From a checkpoint of a small transformer trained on Wikipedia: 37.5M parameters, 424M tokens.
Each number is 128 + 32 x the weight over its row's rms, rounded and kept within 0 to 255. Layers, rows and columns count from 0. The size above them is the row's rms in percent of the matrix's.

# layer 3 MLP up, 1536x384, rms 0.0518, rows 96-131, columns 0-95
size [100  99  97 103  91  95  99  98 105 104  92  97 100  94  95 101 101 100  98 106 106 106  94  94  95 100 103 106 110 100 101 107  97  99 106 100]
[[ 59 132 106 136 171 148 109 152 130 125 126 163 146 123  96 123 154 135 122 188 133 136  93 140  70 105  97 109 124 111 113 158 118 125 145 107 100 114 110  93 173 128 159 141 114 115 208 113 128 103 122 139 111 140 146  89 161  87 175 190 127  47 153 116 145 140 179 113 129 193 141 131 122 112 162 165 154 111 171 116 126  96 144 117 151 149 162 125  89 119 175  80  77  75 206 162]
 [ 88 124  88 127 139  63 130 145 110  77 160 113 101 185 169 149 140 168  77 122 126  76 132  82 107 161  83 159 110 120  98 163 130 132 114 109 111 110 125 128  89 171 123 123 180  94  92  96 102 166 123 117 153 124 126 131 107 186 119 148 116 139 146 152 182 127 126 154  92  89 194 147 150 142  89  83 180 121  46  65 108 146 150 153  86 142 143 136 118 112 101 165  81 149 118 137]
 [106 119 120 128 138 171 142  66 150  60 122 179 133  97  93 128 104 150  71 159 165  75 129 107 157  39 153 118  70 110 168 135 170 181  91 142  88 100 119 131 193  94  70 122 150 120 121 137 107  98 124 108 140 155 196 125 126 121 138 145 141  78 130 103 129 152 123 152 113 135  87 130 142 120 129 153 150 168 155 132 128 163 132  96 124 168 140 130 120 126 111 123 149 137 119 108]
 [123 159 121 139  57  94 172 108  96 141 113 145 143  92 154 125 177 149 125 121 202 136 150 160  58 116 152 135  87 144  98 105 116  89  83 110  85 128 170 166 116 105 121 106 134 101 174  99 157 107 128 146 131 104 181 152 130  97 161 141 147 156 151 140  75 137 165 184 114 139 143  99 148 118 190 186 113 112 154 161 128 123 122 165 158 130 194 149 110 137 155  58 113 155 126 153]
 [ 46 101 121  52 111 126 170 101 145 121 136 134 133 102  91 156 137 131  88 110 154 135 146 128  99 112 142 155 133 155 148 130 106 194 104 129 135 164 156 122 148 147 138 174 132 124 145 109 177 121 101 113 150 111 163 114 138 120 120 119 144 150 151 114 136 168 125  64  98 201 168 105  88  99 106 110  92 108  90 163 121 143 248  93 142 119 136 121 147 137 128  98 149 142 154 120]
 [114  93 114 136 151 122 117 187  61 106 155  73 132 190 126 161 110  63 169 160 175 128 169 121 109  95  81 151 115 129 141 104 153 131 106 146 124  86 162 124  95  91 138 162 162 122  92 118 138 100 116  89 129 102  91 136  92 115  91 136 160 172 132  99 148  82 142 109 104 127 133 102 145 103 128 159 100 143  90 151 156 178 137 153  92  85 194  82  81 141 186 145  99 106 201 101]
 [129  68 120 114 134 144 113 108  88 111 135 117 100 126 171 105  81 122  83 109 152  83 115 140 139 181 176  96 136 150 156 145  89 146 102 133  98 118 130 104 220 158  86 113 128  94 118  56 125 147 118 152 163 121 123 102  38  61 152 133 149 129  96  78 110 154 160 142  99  84 118 120  96 119 136 153 143 129  87  78 155 117 173 150 167  79 113 167  83 157 170 180 153 117 132 117]
 [116 116 119 119 146  72 162 105  75 116 122 134  70 123 114 118 135 154 145 145 156 173 103 121 134  65 114 100 102 182 139 115 164 159 141  92 125 127 187  81 140 153 100  84 104 162  81  84 205 168  93 127 186 144 191 122 147  73 133 135  88 125 144 147 129  88 106 121 110 127 165 128 118 145  93 136 181 132 183 170 127 137 157 104  95 164 137 178 166 108  89 117  74 132 116  86]
 [113 138 142 179  73 177 132  94 120 145  58 113 161 127 171 121 109 149 176 161 163 116 156 129 156 149 171 192 107 165 168 123  97 131 119 136 108 130 141 181 201 116 169  62 146 168 153  71 105 125 115  66  60 169 129 130 117 151 153 178 133 161 106 147  97 119 125  94 122 159 180  89  74 112 189 143 123 154 117  62 149 140 178 130 126  62 122 182 115 140 145 129 157 135 125 148]
 [119 153 137 165 207 106 165 169  77  79 133 135 100 139 146  99 133 133 111  77 129 118 122 158 174  57 140 145 124 107  68 147 139  95 163 164 128  90 127 131 153 102  95  92  59 170 127 144 112 119 116 151 122 119 152 106 153 111 129 107 166 119 175  71 150 161 102 140 153 183 140 133  85 128 136 103 144 163  81  83 168 130 128 154 144 165 161 118 106 147  69 145  84 122 200 111]
 [113 120  96 137 146 128 151 140 148 148 136 135 143 102  87 102 122  99 148 195 175 179 127 149  45  61 124 121  73 234  98 152 163 137 117 127 184  87 154 138 102  74 149 188  99  81 118  88 114 137 164 123 147  64 143 104  59 184 149  99 109 122  96 121 139 131 105  98 157 190 126 104  88 166  31 167 153 177 122 149 101 103 140  67 177  74 203 154 124  97 116 122 115 134 146 167]
 [129 126  87 115  88 109 143 161 147 140 116 123 153 106 133  77 130 124  92 124 126 112 140  89 111  83 166 120 121 136 114 132 131 143 133 135 206 113 143 122 175  87  87 154 140 145 143 115 177 171  88 111 139 105 168 155 189  62 159 177 121 144 119 183 106 123 164 121 116 132 145 149 114 157 103 131 144 147  98 152 114  98 189 107  59 157 208 160 176 168  94 137 123 171 136 105]
 [114 124 204 126 106 107 172 127 135 119 111 120  87 134 154  77  76 164 177  92 130 126 100  91 123 131  56  84 108 110 116 198 155 185 159 124 103 110  81 117 145 136 154 135 140 128 114 129 127 104 170 177 155 179 107 132 107 128 139 106  92 102  72 116 160 125 130 109 190 103 121  95 120 133 181 123 143 128  78 169 146 100 152  91 137 158 151 106 141  41 107 125 121 138  85 106]
 [ 92 131  87 154 108 119 181 123 140  92 121 117 138 116 142 139 119  96 147  73 142 103 183 132  77  69  80  86  72 156 155 121 124 128 157 157 108 157 158 152 136 160 126 117 137 154 160 161 134 105  79  94 126 124 152 121 153 155 175 157 174 168 147 129 147 165 105 102 165 100 133  98 103 155 166 109 120 121  75  69 140 122 160 141 136 126 160 111 119 149 104 144 132 109 112  85]
 [104 102 151  91 155  75 121 112 106 172 129 135 134 174 154  93  89 141 165  97 124  98 133 109 173  55 172 130 126 159 140 142  87 169 161  93 123 137 117  97 184 155  83  91 112 138 110 129 129 100  87 144 134 118 130 141  79  42 132 114 107 175 141  93 158  83 142 167  94 103 143 128 101 140 179 141  89  64 160 192 169  93 142  67 116 144 186  94 145 121 106 166 165 104  70 142]
 [156 122 112 152 148 167 154 137 102  93  66 103 135 162 166 115 163 129  80 140 147 152  21 100 140 112 151 120 109 143 133 106 140 113 109  75  58 141 117 101 127 177  88 139 117  77  80 160 135 103 117 141 172 107 126  88  96 110 190  95 114 119 187 107 101 116 159 141 100 184 140  94 105 140  94 110 123 139 158 119 100 153 118 117 124  79 143 104 209 182 150 149 145 124  90 119]
 [237 147  89 101  98 114  98 123 130 140  64 123 131 131 130  91 133 103 180 147 176  52 109 108 122  95 106 116 108 141  92 151 123 171 151 103 170  95 158 138 101 163 109  98  80 129  48  87 170  82 121 145  91 121  98 142 191 185 186 141 197 141 133  64 117  96  75  92 108 146 124 123 102 143 145 111 133 147 175 156 135 123 125 155 106 112 121 157 190  95 222 101 138 115 174 111]
 [ 91 182 173 122 101 115 138 123  98 154  58  80  94 131 136 153 110 104 143 153 164  86 118 116  77 146 157 143 117 173 150 119  98 187 121 126 177 134  99 117 164 100 170 143 131 183 129 106 161 110  80 130 129 133 102  99  80 115 132  97 140  99 126 154 147 113 165 142 123 144 201 149  85 146  79 107 123 134  90 135 198 196 164 149  83 137 168 107 108  55 106 139 183 113 131 144]
 [ 98 140 158 142  72  60 167  82 155 137 129 186 103 127 123  91 154 183 139 165 178 105 159  89 104 145 112 137 127 164 123 140 106 134 125 167 110 111 167 141 154 136 134 136  84 203  70 190 178  94 173 139 137 174 162 113  94 186 135 151  86  67 110 117 147 106  95  97 186  89 101 131 103 132 150 127 175 142  87  79 174 151 139 104 154  92 148 117 108 171  93 104  98 103 170 114]
 [ 68 110 193 116  66 178 161 130 105 150  97 140 167 139 108 148 139 126 100 168 158 147 135 115 143 117 149  66 149 151 159 134 172 150 135 157 130 118 130 130 132 162 153  97 113 186 139 110 178 115 116  89 122  91 119 107 121 164 187 219 124 108 112  64 122 126 119 136 111 136 161 119 159 106 119 145 113  94 191 175 165 141 121  93 134  91 168 178 179 104 172 134  68 121 157  98]
 [ 80 129 170 130 134 129 161  18 123  76  60 187  91 108  66 130 112 150 156 113 185 152 178 124 140 124 142 163 128 152 114 127 115 159 111 129 114 113 188 156 102 157 133  82  94 113 162 171 122 104 142 120 133 120 135 125 114 128 115 157 151  93 232 145  90 120 131 109 156 170 152 148  98 125  59 172 162 155  86 139 118 119 117 145 178  97 168  63 125 102 151  94  80  96 171  97]
 [119  76 153 116 107  94 198 117  71 118 142 117  67 140  98  89 149 157 107 128 106 105 152  68 113  50 109 150 126 138  88 132 195 128 155  90 128 128  94  73 140 157  96 103 186 137 108 160 147  90 181 149 213 160 139 131 157 109 143 155 172 120 132  83 143 127 146 175 127 105  96  85  96 171 126 141 140 170 108 135 117 118 118 110  66 161 133 101  87 138 178 158  83 147 142 126]
 [105 138 114 116 127 128 146 166 124 126 109 130 144 143 159  80  79 125 188 104 175 127 138  77 137  79 131 139  72 132 106 123 112 107 165 124 122 122 136 135 129 113 153 104 151 114 183 117 115  88  84 104 136  63 122  68 126 160  90 147 196  99 181  68  62  88 148 119 148 104 179 128 127 175 131 139 160 118 162 104 152 129 128 135  65  96 181 135 101 155 110 104  79 134 132  93]
 [115 182 129  90 117 128 217 104 152 103 107 112 106 135  85  77  89 178 144  61 153 120  33 137 132 175 147 126 112 105 130 167  60 170 138 131 177 142 102  72 135 145  92 134 107 149 190 147 179 116 137 136 121  96 175 132 141  93 149 110 166 129 176 168 143 147 175 116 112 120 138 107 132 136 153 113 111 111 111 172 124 161 167  87 100 105 126 134 122 134 146  88 157 162 138 114]
 [190 152 158 165 154 150 125 140 151 102 144 120 166 162 184 131 152 101 109  76  99 102 135 133 148 145 144 142 147  94 107 116 167 118 138  92 138  72  98  92 134  83  99 100  68 103 127  95 151 117 122 160 147 140 167 101 118 125 102 145 149  64 124 130 134 188 165  99 113 107 142 157 129 138 128  99 139 133  92 150 147 120 138 111  79 106  95  92 122 131 144 127 130 131 166 105]
 [120 159 174 200 111  99 166  94 143 108  75 154 141 140  99 124  64 164  87 129 139 152 148 127 114 142 143  68 127 112 144 142 144  97 108 154 131 147 210 156 128 113 145 187 134 135 144  73 121 128 171 114 144 117 127 148 182 166 166 190 119 104 130 144 107  87  86 109 180 116 138 131  92 150 126  79 132 129 152 104 153 128 122 129 103 119  98  77 164 152 143  56 119 122  92 173]
 [106 159 106 152  88 153 106  51  97  67 134 162 154 176 154  82 138 165 150 115 115 129 125  66 103 102 142 174 110 121 172 115 173 139 162 107 160  90 169  97 100 127  22 136 187 117  81 131 153 167 135 146 112 119  90 128 170 111 172 174  71  84 156 144 140 114 110 215 114 178  94  86 127 186 145 148 114 181 164 132 108 100 119 175 108 132 140 163 177 157  76 109 116 138 130 127]
 [130 107 170 153 122 136 153  54  60  99 154 143 134 122 160 123 119 111 131 170 135 102  71  38 173  95  75  60 125 123 148 147 145 118  93 124 149  72 142 130 168 112 101 180 161  79 117 144 146 148  85  75 125 107 150 119 125  98 158 153 159 155 200  87 106  77 161 150 123 143  82 134 101 165 128  99  76 132 155 168 128 123 150 121 139  86 135 168 124  81 141 168 110 120 139 151]
 [127 125 135 110 149 108 144  88  85 119 125  75 126 129 182 104  92 149 109 126 166 174 172 110  79 104 135  93 105 137 130 172 126 137 104 110 156  82 122  94  52 139  93 162 166  94  76 123 139 100 119 147  90 105 124 188 147  88 135 156 144 116 130 125  98  87 136 110 138 142  82 101 133 138  97 102 154 135  85 185 136 175 179 113  85 124 131 113 114 128 172  87  84 103 135 196]
 [140 109 141 115  89 106 105 123 117 166 184 145  97 111 149 139 109  60 131 198 141 145 169 133 127 101 143  55 129 177  95 144 140 139 125 117 134 127 105  92 122  99 127 115 124 130  97 155 148 187 160 105 129 105 112 111  84 106 137 107 126 153 151 126 160 119 116 137  64 170 111 147 124  93 138 106 157 106  92 127 200 157 119 117 127 161  84 127 192  97 131  97 120  71 132 139]
 [135 131 102 118 155 141 152 104 114 143  86 103 171  95 141 143  60 161 144 127 130 121 192 148  97 130 182 142  95 113 125 125 141 146 168  87  94 162 135  61 127 106  99  89 140 118 135 151 111 113 191 152 164 115 131 139 148 116  85 150 173 139  92 123 171 131 163 117  98 228 134  72  93  69 186 103 149 147 124  91 143 132 122 142  87 193 125  61 131 101 145  99 151 135 136  93]
 [132 106 140 130 140 121  76 110 116 105  87 125 137 133  97  86 134 170 179  90 135 153 107 129 112 144 121 144  92 114 155 140 152 144 152 105 144 134 138 160  69 115 160  98 161 167 113 172 125 132 203 104 127 129 128 153 114 141 150 164 130  90 120 111 130 102 151 119  97 110 110 146  71 150 152 205 180 169 195 101 172 152 152  87 131 124 121 124  92 132 170 171  99 172 158 173]
 [158  92 123 183 133 196 146  87  81  91 107  88 122 103 187 112 142 107 106 125 170 146 102  92 113 160 167 109 135 168  99 138 121  84 108  60 153 129 170 100 106 120  62 119 128 160 111  87 147  81 177  76  88  86  85 153 166  83 149 216  87 163 145 129  92 144 145 165 164  73  91 136 114  87 133 139 173 159 156 150 104 159 178  87 162  91  62 128 139 119 103 154  97 114 122 162]
 [161 157 152 159  59  80 194 120  93 145 104 171 146 112 112  63 122 199 159 110 136 139 118 152 122 133  49 163 109 183 138 147 147 109 136 142 102  78 124  59 141 147  97 118 133 140  78 115 157 135  57 121 140 172 120 197 163 148 125  96 169 100 133 164 130 146 121  65 136 147 101 113  71 135  97  73 114 105 121 143 109 175 134 131 134  69 117 201 164 116  71 156 125 149 116 152]
 [179 115 167 168  91 148 114  75 127  98 178 118 133 126 168  75  99 103 135 134 153  85 142 166 124 160  95 121  83  93 162 174 129 175 188 169 119  82 181  89 188 159 148  97 159 186 190 148 133 132 157 145 130 137 144  77 178 129 108 134 134 163  73  87 163  82 119 178 113 143 208 167 111  55 185 123 145 126 162 145 136 119 212 119 155 100 100 149 104 156 190 106 129 144 105 170]
 [103 151 127 117 151 151  83  93  65 153 119 108 122 114 176 103 115 107 140 159 155 125 176  86  59  86  85 127  87 186 137 131 108 150 100 120 119 154 120 106 143 107  87 183 144 124 102 146 120 169 140 159 180  99  57  93 141  86 106 166  90 122 104  87 140 109  87  99 127 138 105 101 131 150  97 152 129 155 131  86 153 176 141  99 109  99 148 104 104 110 107 112 111 109 199 102]]
# layer 3 MLP down (transposed), 1536x384, rms 0.0477, rows 96-131, columns 0-95
size [ 93 105  96 108  96 109  96 101 102 103  98  90  86  87  91  99  92  96  95 102 110 102 102  98  97 109  98 110 111  97  99 104 102 112  99 104]
[[157 170  84 139  99  94 103 147 114 139  97 141  83 135 120 115 135 168 106 104 127 126 173  97 145 153 174 140 149 116 162 113 127  97 142 203 109 141 135 170  71  99 109 140 122 102 121 114 197 136  82 113 114 147 138 174 126 103 148 101 143 172 140 125  68 118 113 150 119 176 122 126 144 123 156 138  76 154 155 101 144 140 118 200  66 104 101 161 154 123 126 179 154 100 159 137]
 [120 194 142 114 146 133 201 125 142 131  95 144 125 158 149 162 142  97 117 130 129 139 102 158 163 124  82 131 149 106 171 145 172 168 176 146 160 131 138  67 122 136  92 136 107  69 149  92 184 162 168 143 136 146  88 144 192 191 152 153 113 104 167 153 135 112 105  81 111 155 129 121 148 126 154 182 123 116 133 156  53 139  60 161 129 111 101 146 157 131  68 116 184  75 105  86]
 [140 153 138 128  83 161 146 130 108 131 118 140  52  40 190 126 142 135 110 187 193 135 154 109 108 100  96 104 123 177 105 129 122 170 158  88 126 121 153 145 109 116 164 113 118 186 133 114 162 159 116 133 102 102 167 187 184 104 131 177 115 191 156 149 103  81 115 141 128 145  86 135 169 113 118 115  86 105 128 137  94 133 102 117 122  73 153 129 102  90 131  87 108  77 112 137]
 [150 101 126 106 163 165 109 168 143  98 100 151 146  91 176 191 142 187 136 136  94 163 101 170 114 136 206 150  78 156 193 132 101 107 127 126 115 159  85 151 114  87 127  62 116 188 150 130 187  52 154  95 102 126 159 127 132 136 128 108 146 109  95  70 131  89 149 174 103 192 145 119 184 196 116 149  85 172 136 115 127 147 157 152 147 155  99 128 133 126 128 106  68 130 222 128]
 [200 109 178 168 153 132 101 108 100 134 124 133 128 127 122 123 126 148 127 124 130 154  90  80 193  76 127 110 118 141 153 126 136 103 187 119 105 114 141 189 176 152 140  95  99 123 140 138 151 103 127 124 132 115 129 104 151 129 125 137 120 179  82  96 105  80 164 164 145 145  97 147 189 161 153 152 132 130 173 192 111 102  76 126 113 155  81 148  78 111 111 136 112 126 129 118]
 [ 78 148 137 146  97  83 158 106 102 110  78 117 120 117 138 118 149 109  91 133 145 102 113 161  91 121 116 117 122 146 151 114 151 114 143 163 188 105 141 138 112  93 138 113 118 146 111 166 130 123 168 131 167 126 147 161 194 149 138 146  56  88 158 231 112 157 199  87 135 123 136 140  97 130 158 179 126 158 159 152 132 117 147 165 150 144 113 123 131  95  87 146 168 132 111 157]
 [128 120 157 138 123 182 121 142 130 148 153 108 129 131  67 145 149 131  92 143 110 135 143 144 166 123 224 127 126 154 113 127 156  61 163 120 142 102 131 124 118 178 114 178 141  81 129  58 155  82 122 132 155  96  65 121 207 105 145 123 104 102 145 130 164 100  77 100 149 134 138  96 131 130 117 129  97 159 139 116 116 158 159  71 127 113  77 136 153 100 116 133 129 134 152 133]
 [172 204  76 184 156 148 116  82 113  77 153  73 182 166 105 143  87 170  78  61 149  72 148 150 128 115 146 131 159 120 188 158 101 137 128 111 136  95 146 136 134 129 174 133  88 151 105 109 144 136 101  82 147 133 147 136 152 113 151  72 147  61  87  87 174 140 130 135 144 175 151  79 124 121 167  80  91 145 152 136  66 100 131 160  47 102 122 131  90 128 106 162  71 117 187 141]
 [145 118 115  95  87  90 123 106 161  93  88 122 136 152 139  94 111 175 157 127  80  92 147 167 192 194 126 125  95 105 178 107  96 105 123 136 147  97 139 150 115 128 126 113 118 117 129 169 124 141 154 126 100  97 103 124  96 127  71 128 132 150 133 104 142 126 118 134 137 153 105 142 160 124 104 132 102 178 149 134 135 151 130 105 179  87  92 144 163 135 101 138  47  82 134 109]
 [141 129  90 132 184 114 118  92 154 161  78 176 105 133 110 180 128  72  94 130 113 127 198 108 155 105  67 139 146 155  89  98 136 152 198 139 160  95 114  89  68 109 140 203 125 102  69 200 146 199 163 100  78 127 110 146 144 152 186 142 112 104 168 109 151 142 102 159 168 157 144 143 233 148 113 157  85 128 129  86  99 133 140 109 117 100 123 105 172 160 138 170 144 150  86 122]
 [119 116 125 144 150 120 174  98  94 114  74  58 120 145 146 112  64 175 138  91  65 146 130 123 222 113 161  66 110  71 139 130 118 108 160 113 102  74 101 154 146 140  94  75 149 141 117 117 163 138 102 122 126  96 138 106 175  82 111 150 191 149 142 151 100 139  73 118  93 162 128 152 117 101 160 106 100 135 140 226 156 110 109 120 103 124  82 111 115 143 159 199 102 103 141 127]
 [ 75 173 102 155 138 123  87  45 113 114  95  95 117 128  89 136 162 154 142 104  95 123 136 112 120 139 117 150 163 158 122 178 147 117 124 124 132 178 168 116 146  93 101 133 148 102 125 176 113 155 127 130 148 140 109 172  90 170  86 129 127 166 144  66 132 104 101 101 104 128 107 143 157 124 137 152 151 126 182 123 122 153 141 116 182 132 103 192  98 102  75 155  69 185 174 151]
 [175 169  60 141 250 105 123 187  91 146 148  77 120 133  90  99 132  44 120 194 133  93 173 153 115 151 136 126 113 190  79  98 112 114 114 163  85 133 205 141 117 100 182 100  85 111 152 186 153 160 137  97 126 142 150  95 154 109 143 182 148 130 104  84 125 148  79 165  60 151 132 164 135 153 108 151 120 104 113 132 107 136 156 120 113 126 176 113  68 152 160 109 194 142 130 148]
 [123  95 141 141 153 178 105  77 139 129 152 117  75 100 167 128 102 136  81  95 126 164 138 125 100 140 139 170 148 104 101 130  87 143 158 148 134 101 111 121 100 113 124 101  85 121 108 145 141 111 157 110 172 118 110  70  74 105 142  87 135  94 129 137 138 163 137 142  83 115 170 169 133 206  76 178 211 122 144 120  73 142 140 149  91 137 134 160 131 115 175 132 156 136  66 131]
 [ 51 100 144 187 106 123  64 120 138 104  90 149 101 105 143 112 184 148 155 128 115 156 117 161 163 136 111 161 148 120 147 142 137 124 121 160 143 186 127 179  99 127  97 145 162 120 115 159 119 167 111 137 114 172 111 175 174 156 137  83 172  95 115 132 131 108 142  76 166 142 167 159 122 164 111 111 114 149 125  53 117 124 150  87 111 111  65 176 113 141 113 150  88 163 167 106]
 [114  97 105 146 134 136 160 138 119 121 114 109  86  99  91 153 160  90 173 110 116 144 143 173 180 135  79 139 161 133 122 133  97 123 140 123 112 136 123  93 147  83 139 166 160 146 128 205 169 114 162 150 180 126 132  77 134 119 185 125 151 123 112 113 130 116 152 133 104 176 109 125 132 163 147  88  79 166 113  60 159 175 157 122 151 116  75 118 126 138 115 114 114 142 132 105]
 [ 98  96 159 153 154 125  93 124 139 115 148  84 104 158 132 155 141 113 193 156 118 110 117  78  80 121 132 158 170  68 164 124 146 103 123 198 171 106 102 132 139 161 139 144 129 100  60  47  91 164 157 142 132  98  75 135 126 153 110 175  62 137 128 148  64 101 101  89 117 133 160  71 101 106 123 133 170  69 133 153 138 149 125 124 110 139 187 134 113  60  49  67  96 172 103 107]
 [132 104 121 129 100  97 120 122 150 143 172 131 105 130 167 125  63 131 152  92  91 199 145 156 142 131  68 164 137  83 108 172  80 110 144 142  98 106 154 212 161 159 149  99  81 139 154 143 109 142 134 147  91 170 145 107 157 127 113 169 125 161 169 136 125  93 112 152 186 117 100  62 142 128 170 155 140 112 152  68 161 109 110  64 128 123 119 153 122 160 135 170  98 167 132 124]
 [160 167 131  64 151 135 152 163  81 158  81  77  98 132 176 157 126 153 190 186 141 127 129 131 136  80  79  86 183 164 127  85 152 149 120 172  85 135  84 119 114 106 117 125 144 102 106 177 139  95 144 121 116 102 101 120 118 148 108 113 108 130  85 117 159 135 114 121 104 134 174  98 150 114 142 121 139 159  74 124 122 150  63 111  75 130 160  84 108 121 157 159 142 104 134 129]
 [198  82 114 157 141 157 156  91 145 100 121 176 134 128 181 152  76 153 107  88 120 146 126 126  94 147  96 151 166 104 137 128 146  95 144 136 125 107  79 139 209 167 154 143  89 106 129 166  85 176 115 180 110 138 139 164 107 133 117 119 119  98  66 190 127 119 146 124 178 120 148 174 135 145 138  65  92 130 140 109 135 170  67 108  98 130 163 161 132  78  99 133 166 152 115 132]
 [177 173  77 162 106 109  86 197  85 123 145  41 136 180 180 131  82 127 151 117  98  84 126 146  79 176 145 115 127 169 130 172  89  87 159  98 122  96 124 168 130 149 118 154 127 182  61 139 104 140 135 158  67 159 134 104 165 106 119  83 148 119 101 103 132 145 132 127  75 111 128 133 133 146 159 165  79 134 144 101 122 142 136 159 104 153 145  64 165 185 158 161 114 131 129 128]
 [ 62  85 140 117 124 101 139 132 108  97 123 188  95 111  72 109 128 189 165 141 118 148 111 108 114 151 157 117 213 137  76 107  83 149 107 162 119 156  71 152 131 147 116 121 141 115 109 113  90 171 159 164 143 140  94  42 126 120 110 170 103  86 171 131 160 136 126 197 112 108 163 150 124 158 136 117 197 173 105 167 136  66  84 112 132 119 185 120  83 167 153 127 136 185 136  90]
 [178  58 158 141 144 160 123 120 151 148 122  74  56 132  90 138 144 180  93 138  99 108 150 136  86 155 123 123 177 139 165 146 130 198 163 154 166 117 148 122 132 158 113 132 128 147 139 120 126  80 125 124 143 118 101 119 165 149 187 110  84 129  49 171 113 161 121 179 164 161 135 133 104  98 139  53 132 114  95  97 121 153 112 160 177 100  35 150 181 100 150 141 129 151 155 151]
 [ 84 138 132  87 147 127 146 101  82 138 151 118 176 139 133 175 123 139 152 161 146 105 144 105 126  67 112 126  94 164 138 130 105 105 139 102 125 107  88 139 142 100 121 120 116 120 152 104  86  94  97 165 113 120 161 100  57 178 178 130  84 133 158  63 133 113 116 142 157 103 141  74 146 117 166 115 150 112 117  70 100 126  61 100 144 196  84  90 162 129 141 115 164  92  90 126]
 [125  68 135 108 120  89 118 125 106 180  95 127  95 143  70 128 115 134 145 153  58 124 119 149 184 103 160 110 151 185 125 136  99 115 133 116 144  83 145 141 148  77 150 164 129 131 136 129 114 168 135 110 124 163 152 186 117 128 129  94 144 108 193 112 159 135 106  79  92 137 139 106  60 111 160 150 114 125 118 127 144 157 152 134  98 181  75 104 138 128 143 140 140  99 108 178]
 [ 90 129 140 117 105 115 173 115  90 120 145 115 115 138 138 108 111 101  99 115 160 112 135 113 123  97 110 129 212 146  68 158 135  95 200 131  88 142 107 166 108  43 121 200 162 107  76 147 132 154 112 145 151 135 143 122 111 138 130 109 153  95 171 106 121 106  95  67 151 138  78  63 123 124 123 150  65 177 189 122  93 114 164 155 148 141 105 109 107 175 148 143 154 120  85 106]
 [127 170 108 139 146 109 108 123 123  96 171 103  87  79  79 154 133 140 151 150 126  85 105  89  68  93  70 123 175  95 164  85  67 118  91 190 135 167 125 110  43 132  63 116 125  86  86  75 154 178 142 131  81 103 162  86 131 184 147 127 128 149 169 188 122 106 188 103  97 180 120 156 215 139 116 141 110 101 161 111 163 112  82 108  60 101 101  66  99 170  35 124 145 144 111 129]
 [127 115 129 169 123 121 126 147  99 110 144 127 110 127 127  67 120  46 163 131 166 124 167  96 156 116 104 137  62  82 179 139 173 112 103 203 115 143 150 107 166 168 154 131 159 116 119 115 141 165 212 101 143  97 133 123 159  99 126 123 206 139 132  77 132 123  93 154 140 142  64  98 133 121 163 130 114 106 114 160 146 157 153 114 167 128 109 147  74 131 162 157  69 122 167  83]
 [ 70 131  58 173 159 134 155 121  77 152 116 173  83 145  88 148 128  97  89 169  98  85 127 160 137 119 170 121 123 158 133 131 119 107 144 147  80 145 131  97 130 131 168 123 134 140 104 161 183 160 134 133 106 124  94 139 142 151 178 129 150 198 130 122 152 100  82 136 136 181  95 112 125 160  94 121  53  97  93 149  91 115 161  87  98 110 120 130  89 159 160 131  98 137  99 136]
 [177  89 148 135 173 126  96  64 126 114  99 157 138  93 145 137 197 115 147 129 159 126 151 184 106 101 169  90 123 113 114  67 217 112 108 102 121  93  40 112  53 143 103 121 131 154 187  88 103 140  84 124 152 168 126 111 107 101 115  75 149 155 133 126  93  59 100 123 134 153 102 137 100  76 138 167  86  95 166 144 138 106 118 165 115 102 137 108  78 150 219 151  87 145  92 127]
 [152 151 119 127  81  93 202 131  94 170  79 128 134 143  65 149 132 135 179 134  84 110 139 142 143 147 144 178 108  99 128 168 115 131 156 132  97 179 127 233 131 184  84 128 104 105 109 137 163 246 129 103 130 144 124 113 131 186 165 155 131  90 161 133 144 165  93 102 136 149 158 152 143 148 144 167 141  98  87  69 201 117 150  98 142 167 116 162 101 177 101 106 110 195 209  84]
 [137 121 187 144 139 174 146 107 116 132 131 135 141 108 150 125 162  63 131 138 126  89 101 124  95 141 123 162 140 118 127 107 129 141 137 181 160 127 130 105 172 146 113 103 132  99 109 107 168 128  91 106 185  87  95 191 118  96 138 115 136 137 131 154 163 110 101  61  92 119 103 179 172 156 127  95 104 137 127 172  69 108  90 144 127 128 169  87 174 182 121 139 144 102 135  51]
 [119 128 167  64  65 120 173 135 126 129 147 162 114 107 106 129 140 156 194 143 153 140  97 148 176 131 147 125 125 134  85 127 124 137 189 107 117 169  95  93 160 128 172 138 130 160 135 154 152 112 102 110 119 166 206 135 151  66 135  80 143  99 139 110 151  87 152 136 112  98  58 157 133 111 200  60 156 114 136 152 102 183 170 188 128 143 103 162 126 184 125 142  67 138 134  71]
 [126 109 113 146 100  80 142 170  56 132  79 132 124  96  99 103 101 140 157 122 156 166 112 133 101 156  98 143 106 118 110 119 105 156 128 145  88  80 110  83 109 169  94 138 148 123  78 160 143  97  77 150 169 131 119 156 144 147 123 124 107  91 150 165 145 159 127  92 114 154 106 103 127  89 148 126 134  89  87 158 116 195  92 111 130 114 191  95 142 158  75 103 158 168 141  98]
 [124 184 174 127 114 151 144 151 137 100 142 125 204 178 134 114 103 168 104 112 137 136  58 143  94 121 137 137 120 117 160 172  95 124 162 127 109 146 163 151 111  65 174 148 178 119 144  96 154 136 147 206 118 176 122  85 108 104 102 160 148 126 124 100 166 136 130 157 134 168 190 100 117 106 122 129 108 125  94 138 167  85 156 108 161 114  96 111 123 147 146  85  87 108  89 147]
 [146 137 102 123 115 113 146 127  93 130 130  70 154 124  95 128 145 117 112 124  96 146  99 136 173 129 172  97 178 105 152 174 197 124 203 120 154 123 151 140 174 109 136  84 136 116  97  99 161 124 141 114 172 110 243 138  80 126 101 149 110 126 145 110 136 153 126 136 125 115 101 119  92 166 116 108 160 116 123 109 110 109 218 174 126 137 126 155  83 140  89 148 168 147 117 189]]